Part of a small language model's weights: attention and MLP in parallel, 155M tokens.
Each number is 128 + 32 x the weight over its row's rms, rounded and kept within 0 to 255. Layers, rows and columns count from 0. Numbers have three digits each. The size before them is the row's rms in percent of the matrix's.

# up: layer 12 MLP up, 320x160, rms 0.251, rows 51-67, columns 0-79
# down: layer 12 MLP down (transposed), 320x160, rms 0.125, rows 51-66, columns 0-79
up51 102:101132101172225118124089112145112161161096166128093164118193104180139150124093147140123166150095137202149100149113096119111100105118098135140122110134159115173133207138117095087127190140103134141069104119086134153124100132109190099102154161
down51 109:121157103126154171135109137172178117132148128194102159108162137108146128083136121105191132114126076176139137093089173116066140177135130186170140129102169129111128178110070045134116201129077127136150108105149111115126163179114106112140114152
up52 106:122111101075136136164149131105136084126103126111148111140111142194133145144149164159075193152148111084152118087132120163107106100115075119089124113165141106107110113133141117099124075131162084101136168105142140154213092120200126168037153187
down52 114:155068108090118146191114158128135152157037190094189157141094158124128127127160144127156131143106109125211107168093228152155072129136102137140107131111102114115152072116150160142123145127121096091126121106145135161073172110144109098098171129
up53 094:149109130188094072106073083097131125113133080184144123172145144119129140131128137145135181114099106118141155105100130216210125095113134075201134070157095154107119096164124080102089125167143070168114135124091121110155167153099099120093083127
down53 101:127146154120101138097127089142136188134123091129125175096154101135111132124147066072111145176178091105175104178134159125097121078099127149105163128110178105108143174171184144199120146094143097181122175147137116151080146107100145099146135153
up54 097:090117159146141125117101137181131105102172136176187192086064106134108099109129097094164139138152086110121104119080095131174179173127109119097199097139054131071188124142161150142156087153131137103145087169114075108134111124121080101152109112
down54 097:129113106089146159101154119094077148087151155116112056086181081136121163142143134148093129094092112139119100075108159122055168175139159098178094116117147179155090074128121154113142095103167133145163156111081121144101165086122132136108131105
up55 098:158157159137168079093179176076126157157093122141162142152104119115169120082113147129152143093082083149166102167128091126121079170165104175154172109078119152139089119125115142172114166141117192094120102072108113143152177133124137069128086165
down55 097:099174138147134117105106103181143159140118114149147140134138168122121095158051156122160141068156141175036048123150150168149081159178090163096127136142105144058152119097149192117080140174108063101170109146075130139137147142121090108193118115
up56 088:159141162177092125106136119117110169126188182179162099126130141191068082117108090106196118093126109139153122122174102184090100123158085168100123157131127113109139155139135117142077044175114188103149103165145158152144044125149108115126166070
down56 083:137153126165130028185105124110156089067171124120126119144133086095172113076117107135099103151128127065115160087086172154184138097107138107120099076122148139114183117122131106113144128142128127096110136159213094131135169171052173122110170194
up57 087:116157086112177141121130199153142122094176058167159111111062067125089112128136136098134143104121116141128071085178071148165145104131140145111133066106082142152177131121164075158158118124101148180142127136133095084159084161165129139157107131
down57 097:101144148213164081134064088136164106140128167150184110104159220123159119154157071143134119126148158164125117170137191153059123151118147096167105142104142138162131074130102137117086131080126100082116100063179181167079125105129106120142138117
up58 095:069113111144139124129162124084123130170124139133138084075076112138141130137155208176144138102149115101096129026045127149124114086136140143163152122093112084140130093184156132128180142107157112146171116147161177167138090087137128116112160199
down58 102:115109139093091108120189130119129182122095194095142157110113202118136090162118132185127103115087135125097130114173120145157092144177132122161152111118142112140117110153150096059144118091077155138145049149149117146171095133147140163178121070
up59 114:111124131101058103160093134158161123105194119156154107131110085133073158126152070112145146155131168122040184137142094122133154071116099129096119109122092154101128117148173097208140119108133135134139108184145110098146120070136105128141142137
down59 125:167085179114093137137114106178095160098161134093157172149155150011165143152133083056132068140152105112019137184121132064103129155169102145102089139123116131127110094101132100097092173086167111107094111115128128145203159137114142181094120128
up60 108:121127119201145154131117150123119138126127110146137169106114130152078178161127105068125127151116050152146093156133061119159162139144090109098086148066093225142131154155146146096108178143123213185113094125038130097127138095157137180111153137
down60 103:105167150094130130136116101163107160055152129127130096085111131193088108143141056096142122099174114150151128205106094105142115125152152137133041103086135123137207145145076149132167075102140183126135121100087126117179036163086148137085145116
up61 101:151120135161162144126174112146077126164158108151101137123121217090100119162105145141167156104157152119097161114068162119091084124094191158132070108167115066111119091111084220161130139162135160179141208122130098085138078109155120086124079123
down61 094:116147164170151072099127145115103060158116155073092101150106135121094133124073123092188209113108119112018120168092118097114113176199125113070103082106177060132099112100124145094145113144124125169154123153132155154148092110117112171121094136
up62 075:080129103088105170140172180057142109147125146123120171165126108119136133172166180105117171142196157098121145131165125073132092121129202132099113133145136160145123174111096058101114149195104098153078153149166098097180148157154080133115138080
down62 075:144151196117153202097149069141130142115135114122131142187164148103085127117126110142112154142133079071067150144152104159104112107148041098126150055160136136118169116131140154126134097096212097070146072096188113134082134114138136106143129150
up63 104:163108157124138100113100121154181123146107144173133156094114150102091056179113171156134121134170138059186131112135077108086106161089113140120146136068173122159063118081079116199101186107141158176131097152148147139174101098172187145114166114
down63 110:174085199121107188122079186202123179133129149156087151134121151154105156088173135116118105156146122150109181098051122133100153153158141121163170117079137143094150124106095148156145119143111147116178143139150086115140097152107094063145090051
up64 114:156097092134126141155132131127140131213084111122105151166154118142133136123112147139106145119072139169125116081130143179040146137112084192150097188223161137165151089162077112132120085108139137058122148122127161092105132090164069147102075145
down64 118:135117089146087191105116154115124158143094135088104164194176176110126155123111105068140092163123127103137144125147098113102095141120112111088154115191162123094142098122062173114118130137131117158178131147193153148159122139163086194118095143
up65 089:119160163050115148136110151108102160112039107132095072102111186145117131154073150118058145142112135119085181102151174160112080120099135126142125090108165122166126149117160141121154168116105085133121198125159154097191167100112130105115108168
down65 089:181078142148089255148107131150134125117117140151093128153124129088168144112171189133110129146153112145124120181107148173081142178133151102140134102086165125133098100147111137145108128045097103167076059131146154089060121082118123084113118078
up66 097:149149107088144125155089136071131114111126118081167087141084200119128143139170074122151098164145112113093085176140144177103132149185166153145134167163063135122122121104127062156154084150103169127100113154132087118132134086147089157152088127
down66 097:093201169118111204153125108232148184122185137129107161112112157138111104113185137147125097126172159143213135105136132113089102127171140128109167119152131138066156143074136105128160160105108138143149124188109124116116073110117099068150122159
up67 092:210160192129153161151078168095139126111115126182116161182132109113191136161124091149140095122126151058085103134170119126088109131067076075127161135126112142115137104168139133123076135163123142128152063139106098095137184116158110166093137170